Part of a small language model's weights.
Size: 15 layers, width 96, 3 heads of 32, vocabulary 14608, 4.49M parameters.
Each number is 500 + 25 x the weight over its row's rms, rounded and kept within 0 to 999. Layers, rows and columns count from 0. Numbers have three digits each. The size before them is the row's rms in percent of the matrix's.

# o: layer 4 attention output (transposed), 96x96, rms 0.13, rows 79-95, columns 0-95
# v: layer 4 attention value, 96x96, rms 0.0628, rows 80-95, columns 0-95
# gate: layer 4 MLP gate, 256x96, rms 0.134, rows 0-34, columns 0-95
# up: layer 4 MLP up, 256x96, rms 0.125, rows 0-34, columns 0-95
# down: layer 4 MLP down (transposed), 256x96, rms 0.114, rows 0-34, columns 0-95
o79 089:502500507448448481469528494501513484515486486505530499518537478477461494518482509526469496482466481492473472507496499514509507517481534477553496516532511479482506463524492497520471448511526434498513515501549520503495501532507526504581491481498514532535487498494489484557535534508522513498
v80 079:532523536469526457517514505498494471501478472460464481501573459497505480550464462458518473519510467462484478520492508470511494486483499495493522514486449518465468496479471486546472529490518473503496499460508492485496474506514478510473465475518490494530492503460509509507490524470448507521
o80 082:520536605550483450506513523532497461493500510497509492536490525464500507504517460482479496499542511471490521505498500547528518510483500485462530514489516500490473529494493506514513456475466535495500483505519516468505484514492452499497529507476525520485517501469474469502472478499529513450
v81 077:518443491531488487496492474499498448481491490516458507498526496496502524492486503513520556504447478506504485441530522490485463479521518474517466522489540470473490527481472559494497477480468508506479501537517503481510500475453477475483486504502448523461488504492507489444486497501532520545
o81 083:485457519488520495527555456483479463481511458489501499501484500514505460511521492508451519465446536515490510512502501496455517496497494535500472484497538470537486494502487512462473537512484514595470495498516508498491534497465442512498493530517482530502478494477498524477498508511477477507
v82 086:478517496484500493483469511545504459508493494489438506441461532547493499512526464515518558519523465491505515495522488503476501476467488495465535470453504480508487523485498484523471468520457484500521544485496472540442487493526494505525476464481503511526544490487473513484496472493520507510
o82 082:488541535455459497479499543459492490499484501520479467500495526546488471499556530474455508490512494516515479525501496535488536513493540552500504513459508503551461490467521492461505473528467512561487487519470523493495505533495509510497493513543505501469504513479487485476484504528520465524
v83 084:520502488535541493522461450521521500510494508491486483498532499496442519466510501540529499483507515497501526480479508495469496537450449474467492488470499477465505512469476492454491477528534456493512478496519509558487486481501489529507556494505500483518481469565542463497487510505506512487
o83 088:512559466522503510510433464486514516555483521532494484516530498469460503495483507544505523509492511510500529515476509482477545510534482503505508492500526440483474535485553502491496502498472501532495452509482513496447472480506462550518506541509472500508494488491533486538501490520473505501
v84 092:525513499533525507467514527465506493484526503517519528499535536508524532458541514516488500495496540516492543482572469499485498475521494529492503539450515469500529492534498523480488533420569539502512512517510499499531462491523508489495476501526487495489485518482533486504493482509520514487
o84 091:463478478499507474508535476483525478473518438495511514484491497532509508465543474501501501472500508535502471500537525524466452504523532534470512452477518519504542483495509489479489526526496529446521494501506523479507479460523487559501515487523472516522477466505519503468467476459524542499
v85 082:517472504478531531529471500495504457437492480475505514509476487444500485542468542485494524514484471453536488525499483492555472490513447482515459460502548449499517502517502475492480484469517479513522479502519496486503497510504460471469518502489491483489492511529485524496484534553489472499
o85 090:509475529499541522500507513524464498481524511500510525541504510498487466562532504474498531511481450498476507493522530499491475495484452502494460510497538448528538525511495526464513496518535520506515498456526508533491523488493430507463503513505507494543505508501500523490458530465452492534
v86 088:482530466515512506494500459467516439538477481509484460527520475546468550475471485491525518483490530493489496463527566472525507477505535502512488507495500510495494531496533443481518477514456537494498471528492483531508486501501475492454509493469455510487466470499478487471498484489493522482
o86 093:484503512495510491533532445506495491527474538503509484487494518543539514482495489515477497490441528462530542486514484429472554502479497491498497486500510493518488493459505503488473494473481506481461472447490498525533476513489492549470520503474498522522501527525513527510491480548447513525
v87 083:488542477507532512495480501510504470532534507516501526541517524477532460550506496466498520516489479521493486538495508478497446436442520512500516508521482486498504492517460516525494490519510484492452546460492496529535507501437468506484473474495497477508510487442507487485523471489489510469
o87 086:472514578530451452501541506497444478520494488506534487535501513484537457497525472452476488510496482484516515511506508516480511477481466510456522483493508500503490492511493491466484500567495495515486491468534503499546495510496503500499492514496526508517537495494504489561473462495532491452
v88 097:509480483500530502499488507466492544515473502501537490519497495481468487491492468495539553476476558504496494462501440479492533517510456503515498484512532490471528525504489462501491511468498536508532484512445474491529463440507483481451494506435499483508462511519474480499485480511477490486
o88 089:492507469473545498480510486504523495481509528518521540475520499519475553495507499500501509494502525502537564490526501488513530513494474540513492501523509465472529534491516486491484489552544540559515514501489500461464507493538484533460508498495517489524450520535500531531548469526517508528
v89 080:522504471535513494537501460509520533477518497489480498504476473462492498525512501482475518495549512477521529490525539459497491457500583497507511475481530520497444525483503499502538546537513492487505527530498494452503476459491484523495541533519479528500516466499476483480507540476498520473
o89 082:515509503560465505530521464529452511509518463494493500449478494495513469501498477501466512503536496485560479517505467406474510495501487492492485517455527496540486500503460501498500535491488474454461485508524505510530496493529539505489502477467486519524530514492490499521529491474488527511
v90 084:491530505528534534540471462528520463515477488506455508527530489452477496537479475527514507462501486492524524506509512521513460493502519509491525496533543477531459513435524475484520505492522429489508509525508523523535522453498482471511518529493467490502470478474500500486519468498487500476
o90 083:490531517559475499526520458502424504501490505486496464523510499491476465482501492498496506503486477476507508523532504458479509529467457486453480463495490466519468501476519516454485518508506452467451490473489513526515510495516486532482519523496529515542510493512506531498534477462442520509
v91 088:464473490510479451536493496541504530507477488457552506484480509483459536484517480461473481507512491530486495508493478440482515534499537465492509517550486497500487496471476518475501548534485469496489496443504513523503508484523514496500511503509527528519460469503539538464549489505503510532
o91 088:495517496493490512490429477491484493508481496519506498455473507458498507531486481489480502493544526481519538513471450512498528493497526518448542525526506496447495527494514475514497531488436527537476503534500516491506557513510524437459497519516513487450491514485492486499515522523515495519
v92 103:501480500476499457458515469513477456483500486535513517484456487515515519505516502512472493494534494482494499524465511514541503476504476547469503512490543508520486512424521495476528525472480499495523502497495485469503454472513527464506572517504490532457533479480559524482516523507499504477
o92 096:512500478522517517500535522491486511455475518481464495466499482514499463500480515550474515491524502514463462502520500477486472505486508485481464525477485514533504484520503507484525546456459483443545493470441464490536474475497503460447525501497530479483510483522519499460524523538517509518
v93 085:521503516488465515503482501457513525496475507498498527490474474494507500535488490537493575465493503506515473465481499518442524535455495461488503464459481498506493501498554497471456491541478538494478486523491501529479492502523525503526487543463530490527491496525468510536486482551499530520
o93 085:530513441436513535474481521476492510496527518498497487516533484491498541496500539511510507500480480556540491513505499525540512500503508513561470504492473482480467477509486512497497499461541465501465482514473528533484517524514532503544515482493471492502456502499510487491542511508514492576
v94 092:504482489530545520503503536469483513485509515480539480500535484519461515518545489485466511510486518489519505510515465489461519549536508508494522496504496479479563490543498527503473481462525529501514483533484521482473486525522503504468531502552467541551526502507521499478530493528560478519
o94 091:489457480475496524468454503505536501544503477515530534503511491497510525507519506487464508483520506529506492482454507536527488550534524553510531475526528482522528512489500510514488517526487521482497527556527532524466505472531508507459482484534426508533462507497487522503494503491546499503
v95 092:515546492503492573493499473525510522523528474536475460499534527512447486492519500480516530506515536482512497496489509502535488510492542469472504490491468481502463488490548480504477493551465477493501505509493474533460512526471467539481501473500521490556557538493520493495529504500476492485
o95 100:503514536484482489505478521541501501565483537520500464526520533501526507504572549511512498519527498480512507499504497462503500496520555479473533486489503497502472493471494502492520489532493454461475479495533498510527480534459504571500494523501473500535517532493504502557523466506509478497
gate0 083:450487509495462443526499516482500495497492447504514466501482488541513502460515462459505515479481521538535477524505481472446507516524512515506522499490478538504480475493492463460471559517495492483462443532459499508522440505492515500507500516507455507490500484509490475500467475517501490493
up0 097:538502486481504538486517500514508539500499557517490535495507467446486491521509507495490501481513484474419537466463498511520513532441488466499463490556479512499511524515488496498497422499528490479530527503493494457471546485524510489502484491468541488516506497492511499494503500485488527497
down0 089:511538498498503493521446475517444508430504530493491512447523520495523567490478529500475517503480518566460502549507477466490486469515502504501533496479536481490483493488483494510505535497517537510513495461536484501485508506482494502513528497537531492467510496521520476530539525503487518527
gate1 101:494472527524536466550483557516500507474477549434488493466483502533507526486515507479472505527490509495511496489486476500492457486493497500522492532473520486498543505528517495502519482449544499480525448508517517513490493551499481513452499442501524502513487507509502535466497448503485478520
up1 106:531460501499472540473523506527529494514474506544465485498496475518528481515474508486524514478510519457520528477473512515489529480438532498460487481458451534518453524477456480523461491490511469505464521489499492502517498474481534533486491518476492525490453546482493496503502503537519497466
down1 097:507500467517508501495523522546499476486478530525526526497484503458482468455476502500518490489511452473489528485476532538554535481494501526474527477472470488504496503537487506519541496473492535551464526513507513501504505496489535499501526463508509490557529525518519536498497527479569461510
gate2 087:497505456509498512503469491497500515471500485520528469517486532533500523539528536553528510463506526507461490524516477499468495534526496514522485461543505436516500489458512505476519537504503501524534462527468490484526456510515521508538474529561451512506496495491525515524530503528479515505
up2 096:494491531542464501492487460500465520506520490512527517510490490472510518506488489468467513482513518492539546506514502501476519500476470466464461482503484473515466526484476513466530522459493468497484514546489552493503518454569548492492518530484531496494527532488522520471479508479549519471
down2 091:485546488506498529507458484506496507484500505495478485510497519523538554483501506510498470472504498512452512537530466513493495503495490513518533458463495490497487466478505449478498544474498458470474519491542501506498527465503479520502515569542470530495512492525513482531506469547521547545
gate3 087:492499480462492512445502504499513484482533464533507492481494458465475507519507512525500505460488487556509500528474492473493508535473530512559465504543507495477493497477476524523491504472525521517459511514485510496465512492561546490504504468484520533487474516478504502511558505502551520550
up3 099:515495480459522534509519528473479502499534477477567558479523479468499503503512496470497491481518518508572494504505493501558510507497495521498457504524502493498516502546457489481482508486528492496497505523534566496508561535493451481518496513516519500502489515503506507488499567477495498521
down3 095:508469478489526515472524482514500492534520503472526520528515492556472448502482474487503500470518510473479509462514527558536503469530517461492507490475497523463513512521519518526548467498509496477528535540534503492487516476483503477479480483563496480511447469498489518489484510471522548481
gate4 103:501498520491547532500435488478493514462476536518482509474499504501530572512503500511480527493487515506467468498472488506508465516479498503519482487492486467507492472457472530545490501464481478474511496464504482530501554500479502525445479475523472502490542486513487467520508522511465560513
up4 112:535470523476476517485481516555521524535479540494503512492515483456454473531484560497490479526512470478457534490467525515494525490503485495500525504522525519552478558507485482490524454494538511511516533509518531506498539492481510493479498512500510478520467543510512536477513514491503451524
down4 092:529491489522465499502550519516532511541525492498478504504503479501488479504515518483525490493513474480539525503534503476473588481514504504502497498487502503511489528507495513453521501525516520617498497533487518516511468491508554504500497502474516500493486504515482545486484485483524447494
gate5 118:507548538559499496486491558521504509494487471480527464512501499517498497529482476537478481506494472496496478501471481517508452459462514469488465532485503530501520472470541503526535548468462468505509518472534495526506483498509526484540520469484542478491513533515454485500490516476486518470
up5 112:493489539518526508491454450492498470520472510498506510495487447530469523537502489498488523512533544512469477513503533489478527526545485516521523558530538502462488504492494517477484483456511472513485446503484483465524515531522499512497558502474518509503470505489566506499505515539506499492
down5 126:544507532510492508451495494511497494536488507525491525524517493492536479551490485483523520495497498506452457546517524523493534514520484525475486505501490483474508513520488540443514502477513476457504456521501510486500522538488449513478548502453541539537500470480534528521474468515519515494
gate6 094:496492493508541480521455494511506478540490492489548486481499554493485539509525515490481519543491480530502473516481528465505482507502485497510510510463535476499488514470501460493526520494498441503476505532538503509534543545518479483503481445497471475504497574497504509504475520507456505547
up6 102:507491504500459493447452527551517485484493519554501469481444489461487510528500470490517515504506501514495507499471500520470490450523534492502482463518529508495477486506466550533487506465465512486485508484473524548503520500467522488486506506508468534474473482549469478528509523481504509549
down6 106:491462476480523497512526535479512508505492499514520507531548456467505468480484480511505460526462531490512480489499490538511510522543480496522496518445461511481488515506506492482506441486521495478494498487463444539474510484474508513521468456513546475517514493489507528472540448504538528477
gate7 083:506491498509470501494530450546477487508500503544496490462495541478479506467533546516509526503480488495444495491480520491524514508523475492490542510503502503497481528473498517507527484487472429536485435467499457545554452519488504485517492497492468502497480526515513507540490518490474517517
up7 098:468479526454490504473541449466490482505532482508491555498503480544476475486489474468473488439486543528502517506462506554533510552518504491543543520491496540500511510479508486522505499510511504542525480510464510527487496484520508503460474506491530523487460517490514486500499515468517512471
down7 098:479498495492545531492530491468474476488500505494475508442504534544492511467507518495439495493478501525478469531492453515503498503517490480504520482489500544463510509484508491502515519483478533466538459488480481525497490519479471497510548455487461506436472534508535472548512506501517503540
gate8 133:503545523507486476516499503492525500516495546507488503492488521511559529489488473523483507500512476473505509542503539504517477466472496518501552495501505465541497475472480483516545514503468562503564477444467506504507513521485502545457487550489528469488536503484501481521516485491531490472
up8 108:504474438491448509537507531545502525508521463487506481496495457510474478503512525483508479512525530501509480499485444480492491527535511472480454515512512498502495525511491519501504462478497423522471548523499527514511496501528495461521516441539467518526485488480520480471503518496482525512
down8 111:472515507539463474488506495496455530508505548487467492516504499508495506511492463484481478554467498458490518529500538489495485513473482511485511537488498514553462500453510531477475471524511510573491499502433517502468496465521535509506514505491532493509511518500488529471549454494497484490
gate9 091:477489468529463506578494496504508530512433501461532498458488481505465499488493508496527513527496436490500493474517494503481513476477476553478487496505463464511503489528480492470525487482530483462510506499537509477515483482494484540484491483497520441503492496447522540492525471487507473500
up9 097:493523488483496502526518508497521505495431533492508463507529527460461497522482487519486502482512496486515517482469518525490517495456512532490481496565490478538456496549496506507491499503451493495498491521489530528543523461487488507531530511471468472447495491452494482448496469516534470480
down9 107:492494483486496498517486513504494508484507519536446544514518537550530491486466498513510477517507470507508501513516440534491519528549469482508463481452510497480498513470518498499500505511487428475512484476472467537493489536553511509488508496566507551480514513527517483518523500480519526479
gate10 098:552528490497506523572539492532502500476502510486528513462482464501476516505503503524494474500524492508491520495552494477475522472500506495488502455475497500486505487504474469481521486464497498484516505467510511438517451499486486544509551537486502473549528511483543524490526447517537496481
up10 099:531490498528518497566532467469494510461509519476522449515510522529517513458534508474489583498487508479465466520540495496478503471469467468489491524521520522496513492445530493507465486531515494503520499498481489492500498493512470515521453482491533502511509527520505509444522502475499523525
down10 105:499470519530458494432499509477494486522457493506516480479484468508522468473510474519513496481454498508513465464478510528544504517477522525480502483464539481512496498496512496521553537429502507512549512513477519471503496488531497481483474491555483494511482510485458518480482537510478456504
gate11 100:454510457532466479531473499487484538544511458505436478539506488494489520509471497506520537489525500527487518461480471483507491523548506503506509509509490496475510509486508460510544497526529503501502520477490502565525513485470504495437510544522490483526504533513459481526506452476489500498
up11 106:495477492493548521485463522519489508470513536489529547481487534493570483499487480468540446532499511514511465519532544518516474497495489511541541498497474526504489483525492487477493558519512524493530505534484477484480522473539526461474455479481505500473490467503512524513519513505500472472
down11 105:526436498475492494490546480498526475504536518489540529505477490513491454525490499488479463483494485503480504486509499503495557478506490514508487510483497503509491493502478539500508496538531497583490463521529511452477496536487537514505478534487539491472543525488552534489443507511499491506
gate12 080:477516490476506505467455496511500470485511496510531505476462498503526505528464516487573469525510522490552514516484491462538492451502514507524509532527454511442530493475513495523481520526528512483496504520505475475528479493539517453468505484501519497472490532534472483549532535494485503488
up12 096:515486524504501497492545485483501499499477519510496471518504508506493492513541484537424518498482521516464481465472520530481505491504495501490481433454525479585489479515504526493468490472478500501509493484502516448452493501460508545526486502515495482531515475501516522452463496508478477519
down12 086:472543519482512514504449476489439500462477517486505480488521508488498561501505495503427493528494519587498486554532467470471474485512487502497505502487518492500499469494525489493511553495486497474519505471520487501507514502507518506526518525509484493467545507527519496541519528518462506494
gate13 129:487511461494455458524508488507498498514477483481518473516456522483507501479477488472551476497494494476497494537491491539517492463510517518475528476490453530488480464515440476559530507460506464494509474502486508509486517496467525488510483527485533446513511488443554490474530503492499483484
up13 101:511504553483528515519473476471505491496545492489471564483501533491463532523515508535513496468488508521526462508548544503486463516520481532520517531505500498505557495487531550512495507498521544505493540553511502527497518509505475496520500468528490511448457482526506482525474490493475489503
down13 109:488508507495504511494504486451511465449487486470531514480488481491498487456473512498515483525435501496504515479515522531541512462500529516489502497470524465509509497503468499502514480513518507566515504513515479492461489527470485474459507493505471412537465528495498532540508516473478463520
gate14 085:512495496484502485497471475504489485510493518518471495488451522503520538510555485510490513527515488501482471515484494507511470510498458492460512497478502490518490499457478541509524476437439511529490511482507531485460560522477503537498512468499517493477559512477550481458479521468488537536
up14 091:473542484519498486535544503471532494532517493430474487484482481480551525496496492502527459467545481485520469533505536454508471483514528539566477526492491472503504459504489487494532497505510517526502470492469516524543492494469502524493491486486507484514533501471501483519558507486488499489
down14 096:506536491529518488528485518492496496487496532470496485461479488470516552488505478522477492502533512535514465525512507474504445480523508526515511501499557480509468474477486519532550496473470532577514502456530547516536524515466542532493511500488497501503528519484535469516494520481484500508
gate15 096:538521496470502497461554524487532491507487487526482501523496494491483460488526503537544497482497448504483484495507515458502512543482533492512500519516489522495471472480526526527487454515475484510513447484480441518528464550528556485512479468505510546491489493488530476531505505535493530497
up15 102:442528501509498473503518532466484435482488496489562433519499512545471519551454516521499493512526509488466497521482486485473488531533518496533466508491506463521498483521470533518537513505533491470497486504492515519543491492503487499510527457510519493513471478489461509521513533516519492526
down15 099:482515509468503475521555546490513486522498490496535456514481496535500493498474512502505490495518488504494500498478516494502512514546498493533492531507509455495538476490439507507515495534485503585520497507493490464511500520562545527475491443467495495468470487496452523506479533493525525486
gate16 091:515525490498530516467447508493503512495495494522514528480480514511517511517485510492477493539487459487496497517505517524534470474494506513510484473489494483526486476551499485533498488456471535483491430502480504508508479562500501479528518427495455489461480485543491502518518498523506458565
up16 098:492497521464472511487500455497516490492503492496480538549510492556519460498447479469513465495458491455524538500504517518530504515507526511547487506494467489520509515533543466518506511519514538493547484516503509494494460469534508499491529511509542505501485462537505502482548484496519467445
down16 098:522502506526466506489496491540461472500515487503506451455472512473509531480546538462455489507525495531474479509468481480486501527497472498481538451509542494513463497496470491508509499509492445541474519496549488470545505518535512466518500527502504529553524498481520524507505545519506495507
gate17 089:478507469516470554459509451530457460496495472532473487507474465535508492506494524514493465537464522502512491481571532501469489521501489482471491508491505509512458502478476535507535532490484508516509529525503497519477528486473487511490487534529500507460532473506500451466494522496491556521
up17 106:487503530508537480536506519442488549495520482441541502504558521497483489475483473478472523484520499540498498537438460491504504486529520509485485474489481495528514466528541471452454507496516525496494466495480514500513484501515524474481526502467511463514491520512497535481495520496481454497
down17 109:506492481493519457481556531484527535569556476481498497482476476459498507472552503481551521484525465476533467513467510506523501515503482513493504486501470477532483483492487526504514459508480503529492475498450533523510499523493539500512488478490523496548489490455508482487463507462497493508
gate18 091:480506480495523532499499470519464574522534477508502534492495484496507511509520476479485512488493524509505467510498503506495479537535466528551482455526524483507552472467498482522496509509511534484493525517515495545483501526524513532481463488465493511516508539545481494522498481453449562507
up18 102:494463480509472506469504486518498478519512510491497567527507502478531476494510510475533487507483444519504555476516535477491510505504500507475529445481505481474497534574481485492505470545506484493486527494515521483450537447500503523476497477518482524540480462465532497502515481478515497522
down18 098:515489492528502462511548523519532486516508503514520514533502508454517439474512495500551493491507452459514544483501529495530557505486481507511498464507482497514500532536507496503481458538512477567471520527487505483508531467496508518492497529506501498529482500498511554501487519477530441507
gate19 079:546516443509530508484436534518519531481556518523520476507507515479486535502531468478520510517539499526467525492496490548563493525529519474482503504549485536464560526486522497510482462485490506512512511487498492459477512510502506480509509472486508510494503518511500487484506520498509558505
up19 094:466486553510475518522546486474487480538497480504487476523480456534516455506487479496484520489448493484522488514541472439483519510506526488526512502448477490550492488509487499466482549513499485466480475506492509516505494506531538530488497514539486491566519504512506511534480501542479501513
down19 081:533510513478515505518459464487419500463471555518512489464502507528463550486483515522454478539487513509483492545515457445459537466498493497488512492486493523491488503487495507487475531479489522506499510447539519499498511514501492517540544520486513499475520508530514480510529509502472507511
gate20 090:548502509463504449472547519482504446514502506537466514464528504553516477513521440524531518490523537490507535497460484515500482470486463531479536546492478503500504496477477500529496492478471511496522514447498475526495505499506488522514462514538516474511506531462511490468484510471490519510
up20 097:490501476522535500546466505521515545498511482441530494509466473476492490514465543504482486495519480471505473494507567482534499483514530498532454487500508500492519491532496489483513490487464531517505496534502548468544490509460495493484506448500522519567496453466526504483520497503475502510
down20 110:497530439508523457551515507491557515521522511455521487468452501474530510484531473501505444475519519477532451520483515491499529508482449509516479508523514481517475495485487529479525474487477504539493481493483533488500496511501521523476497453462540504529493526490514499479530483505467469499
gate21 096:466508488530526508526478522532514538513492535461473513496504571478525516485450516527503475510494463493489510481537493462532524489529520515515488485516502483491548480520514520496495464504492554491510450487515537492503484511473464487448504450466530490511483490536487506527534494487459508479
up21 106:500517485489469536467517506500475493524491545558453514461474493536520522514527500519538532506537499465474527545518506497473492487472459509468500503515519532464518507474508516506548498509523510493515501501508464514487487519511502530493438530505548513466512556494509482524506521458486534497
down21 106:497493505498525479497542555492568471524526459448494502507474522496485486480502493451520535472506512536543494457508499502504455490495497485519476480476476482527518482479477558534492513494483544488500494488475503481494520518481453512516478433504478474504499514482504503454490474541505504499
gate22 085:531502505512505516513493528407503496457495546493474501490520523507485496508508518540474556500456494490454485504493476472486493496493522469504461537484540501540505509520488484511491485488498507493509484508434502514469562507472517504469498492523525521495527533508535455496514542474500514494
up22 093:494473474533475451515485530493492508516522479512487497509451536508516506469518475523552548492468507501545508493526481480494496489542467493502511524504545510441526508523514476506456535500480526491470454528494485507480473519516506516495452458491461528506486484513516471534480493497541498461
down22 088:470550530490467563497467500537433447440481518549480518517527494465484550518509531512477523523485523549461491509508497494519502474505509510474467513524521497496497503479528518507504518497500484483532483507528468479525526500488484488486518525495522485468515507515544490540513508495483475504
gate23 086:490527479499505491481519447501481488475532474530539508465522478466514524501515499482482537504495490507535489528477523451445523510522501486480468474486535499467502479514474467493474508474470456458457477499526516465505496491516494505520558460469513495516486520547502486491486531449510516535
up23 104:452481530507513521498480575479523507505483540530474475525521485506513494523492525524513524489522534493471502469462495527518500525522476510506533519532429498504475479493534516505504498528533517492533501511454498507496479488478496517464465520531502482497495492457507524495519475573496456475
down23 090:475530482501488501530439497493428497451503505491504503484516511484484572497490481524451508527526516570497503542538453492504472498510491518506520508472531487499504486474512479503494525495500522473518529477525521500520513521501525511522512522515504466464536475520507477545523508517486541521
gate24 088:529555494496504470522494504481492535497520511520476522458483487492461481513515507497524524503526461466516534534535491483535533525472478473463477503493520498477456538482516494479519530479503485505454513456488481464499492460531500503475530494451551453505516502513532522488526536507456514501
up24 093:530501521482497501498514483508461510476512505500498433527482474462487503525494467490480449514496517496479480496447497464505490450454490495482491520548448544479506472487459545537503484486485488480522463519560472511529507513500519487503508496485521528465505483472452481487487503468489517502
down24 093:528498543486465475486529533496501510549488546537524496495508516498520471519498505500496471503486507483476518524471473522504540466490493485497486488488529496509543518482542541486485519478541461586475492481474492514496497558521510493509504490517516525504484502517540504529479504516566462484
gate25 092:483462536482540528485528491527480487507467493531504538505463486492496503521509552525475485489542543499514523493465518509508502507473508521526531506484504526524458530472520490492522498502493496546502589528527512489504490501475487475496467541533500524469495467455513501500520500525467461531
up25 104:507495483491508504463527457534485489494486476526549502495463466507487526553507509503511471464529489505502465511522568479482488475480512489517500487470531533497476510458510507473515500518494466469504548472551479470530461472497509484542514496459557497492490496483498502479497520449475504511
down25 111:505495520510536494457504466530450524474510532503510497495515506512484555497494505517491522522515510539509496524496542478492535471528507481533497463501499525474473515475505451441534548491484461487531540479524487485504469469487540484503530530494494499492482506541516484505563527476519477475
gate26 105:465508475488497497538513487510534527516458549433483512507490493501497485473462503532528493544486476477510496516467478501485511545516488493522496509535507478479490503514492500484544490516497541497503457536437533457457523480493485503494532465502516460509475487495494491494547469485542487464
up26 108:481472505490478496515520512522476545560483501434565472499498502507484502465471499532503476528507480517500479453487492502476517524505476516535481477531569479491490517479434530465527451502482503495470463522467489517492505472502512497509523491489499494527497503529489496487500491482540463490
down26 103:491484483493515526494504492546519502456464505510507515493526505499476475500452497495457455513507521510510522523474501501520469487533479493464497470507458528499522526540545464504459548516541500412529520489546505496479519513489443495503480523495490472473526498517504519500498521509524491532
gate27 096:475492499462414497435491520499491564505508480458533477526451476482483508477502536472513505499503525467492482516450499501511522487512533506524440511523499514518462526481521451480558522511488527497519488474498497481510517506493544490515515490490499493514510520509519512518469490500485499494
up27 110:508535498528507509506480473498498499537530491471491517535578544538520522483528496505510499550494494500505475497477486484466494492509475549464565489459500463495494476501508536529511452506496490495504542523527550537515514475448478479519467499529481506479513507507475508487520476493505482520
down27 106:497535463497518461501511480475566510570527504488486505512515487524519531505562516482534531510527496465549463542479529497530471516482492517510526507507478465534468490459467485496507480500492517538476522498487536537507497497470545508509487448501508507505507472492495502483486484509480511529
gate28 098:500521509508547521522519558531523508518471512508539508505486497457492487499482449535464455509524469522498489467539470512521475496476505541440480469523517534479568489495525480498494492492480482519486503537515490480476516494492521504503475527523483476515541492437524484492510504514506504471
up28 102:492484526479502490491492529442500556505502503514524462468461508520511505525481453497490448522497495478494475512526500492484475468448501483452495522499523527523526481442511461520489522508499505480490548479480472507500481489490545502509474522528528498493536520487499473470496491480491486422
down28 108:518486497530542455495517538522498470485518531498457529488451509483518487424533483515490504520432468514504507525508481500530495481503494511504488494521505554484496463520510474497535539482470488513509497503532509489486533500526555495472471447495507491494499468484509467479544497501498465503
gate29 161:491537522503511465531519514518486506505507525492514499475491528484535511515540465502456475493494502496519511501541509492514473465497498511517496513491506466557499470490470492483528526481482555490548468481495503515459489501506488507439499495469493430516539496502475532487510435461501486450
up29 118:519517505504461491478474470526515549501535502499484533477508511456485464489516463459540512481517491501509492500469473489479523523490508515488449468528541473574493519474515494476469484504470540522528488482481480498476541507520493477510493499531493539452501474489517523461475512516551518492
down29 126:476485533516490513467493513551557485481516518498484530474502486461514510471474484485487498492527473508501508486481492525466486441510470506468524474478479493490489502550499519513497494540541585535471470470474498496488546466529520504497535524484510479515489506491507485530491517501540487544
gate30 097:470491455510500507507508513492495523534505481460494499492431511471525484519508499530502548455492505503525455513524524471497476469461527504533484512495537488503425474490484506503534532471482533507487475516433516518488507492463518500468471493485496513489517461473509472495509526493457526510
up30 094:493544505508529471518533518483540521524539508477445492467504511486537537499528463493517469486526498472522475521499524494529454493527494558509498543480507465521494473487473519512540505465475547545530515469508504508501503529457510535485512482487500474518526521485532485520524509458495487510
down30 099:493527496529524464518480528489517511512537546460472477451506495487509540502503480496485487476533495488511455524504509461530474459514485535521489509456541487500507480476500511502562510505455537536569505437504505531510506525471523504495518477488516484506512472483545495503514487493501521505
gate31 087:510515442469527469521510508496529510503474488521541531489552526551470495517499476515500480504504472477462492566510474453449488507503495502506482479510479473502508465489493444468530497498521482507495530538517532474502493536509495543530528493531488489492514520485492452483532537476492497507
up31 089:489507484528493487490493447471506473475487526506524494482504512505580495547456522507513484495492469466485496489524481490510516493529545547504462467528526514495539486496501481525470506494462487502528510456506482506510527493460462506529524538527490521549493470462505496476496525473449495525
down31 092:534488533505468534535522512508513522508539492449462520474483471495492482459510515527530505511516503503539458503519569543529504499487468489487505519535481507490510489535482496470495477479477490473449444505484493533504508513500481488492517480500513559500492510499486433517514462538494499483
gate32 097:512563496525473518515500514514502488525499473536426463441480489510487533525483511516502506521520488513514524481520528535513488516486503517532454542493476500564486507488521499531505504473507486478518522509568458551485489482506501527494466515504459492477513498483491491489495493508452509514
up32 098:501506520475464465437507441482505480481502477525476509540523454530505516458462538503527533499501502489511522475550515493499517474532515492507487483505474503478474517493515539464495479523515491495521484442511534513541504518498501520499482552504480513443522495484487530511516469496546514517
down32 108:504499516542443511478508453503471498503491455515532495490558494496485513539445536512488545536522505510483558456521453504508494502508505509479458461467477497480479535544481485464473468485497482475481501494540511537489495483503505503482518526467478517502510490517472470518528489503489492512
gate33 124:477502485490543509507476558510506507485481553521524487502511545517530545544504515523480506501503527497485505494521501533544498497485524505551503496464511515483561509447476476525523543492503524486529509492523462508472508527492495529458484484486535474505462537526490510540532484486471502528
up33 104:457513479568528498512479519519512502519479525485504512542516506510510475501487456568511489467458507514494491498511485458487493497507499521524465486496574486496493510483501492490553550501461506506493514490490476504464475524500481478531524534490515453515491525498464495492520518491443482462
down33 119:489486480504510511492478533445510465506508521510509475502486540524502547554501522471479480532453517540526522457496473533538503504480547487524495503472518485482544506464490539512509523505472497485534478506498455509462525508495510489510494491477507470507438528500543522509539519511495501540
gate34 084:507516519560506441520503482519489501469526542510505497485480519507531551491491482508477505510507524484493504513527471515468515513503531480505513484471528522488516534455545487525483486508473559522498470479478485419465480519506493506508506509467563513498535456513476498501489486521495529492
up34 103:461494494485507524478480529505505502517511462505505513532468491465470486546475515475521547485484488514498464474473512504503494527494538483548474514484529502513501484480476507519483488495536485515499483485505469533519508493507512476469479492508424510545487462508490529535511574482456517558
down34 096:499539526489483493522501481514431502450499531506517525461506482465505544501459475502470491536508521557482519544489477486493482496507487500499492475503527475473537480471517450527467515471498511454515506528559508481516509529512487513512501523494513488490531528553498473539530505502474502514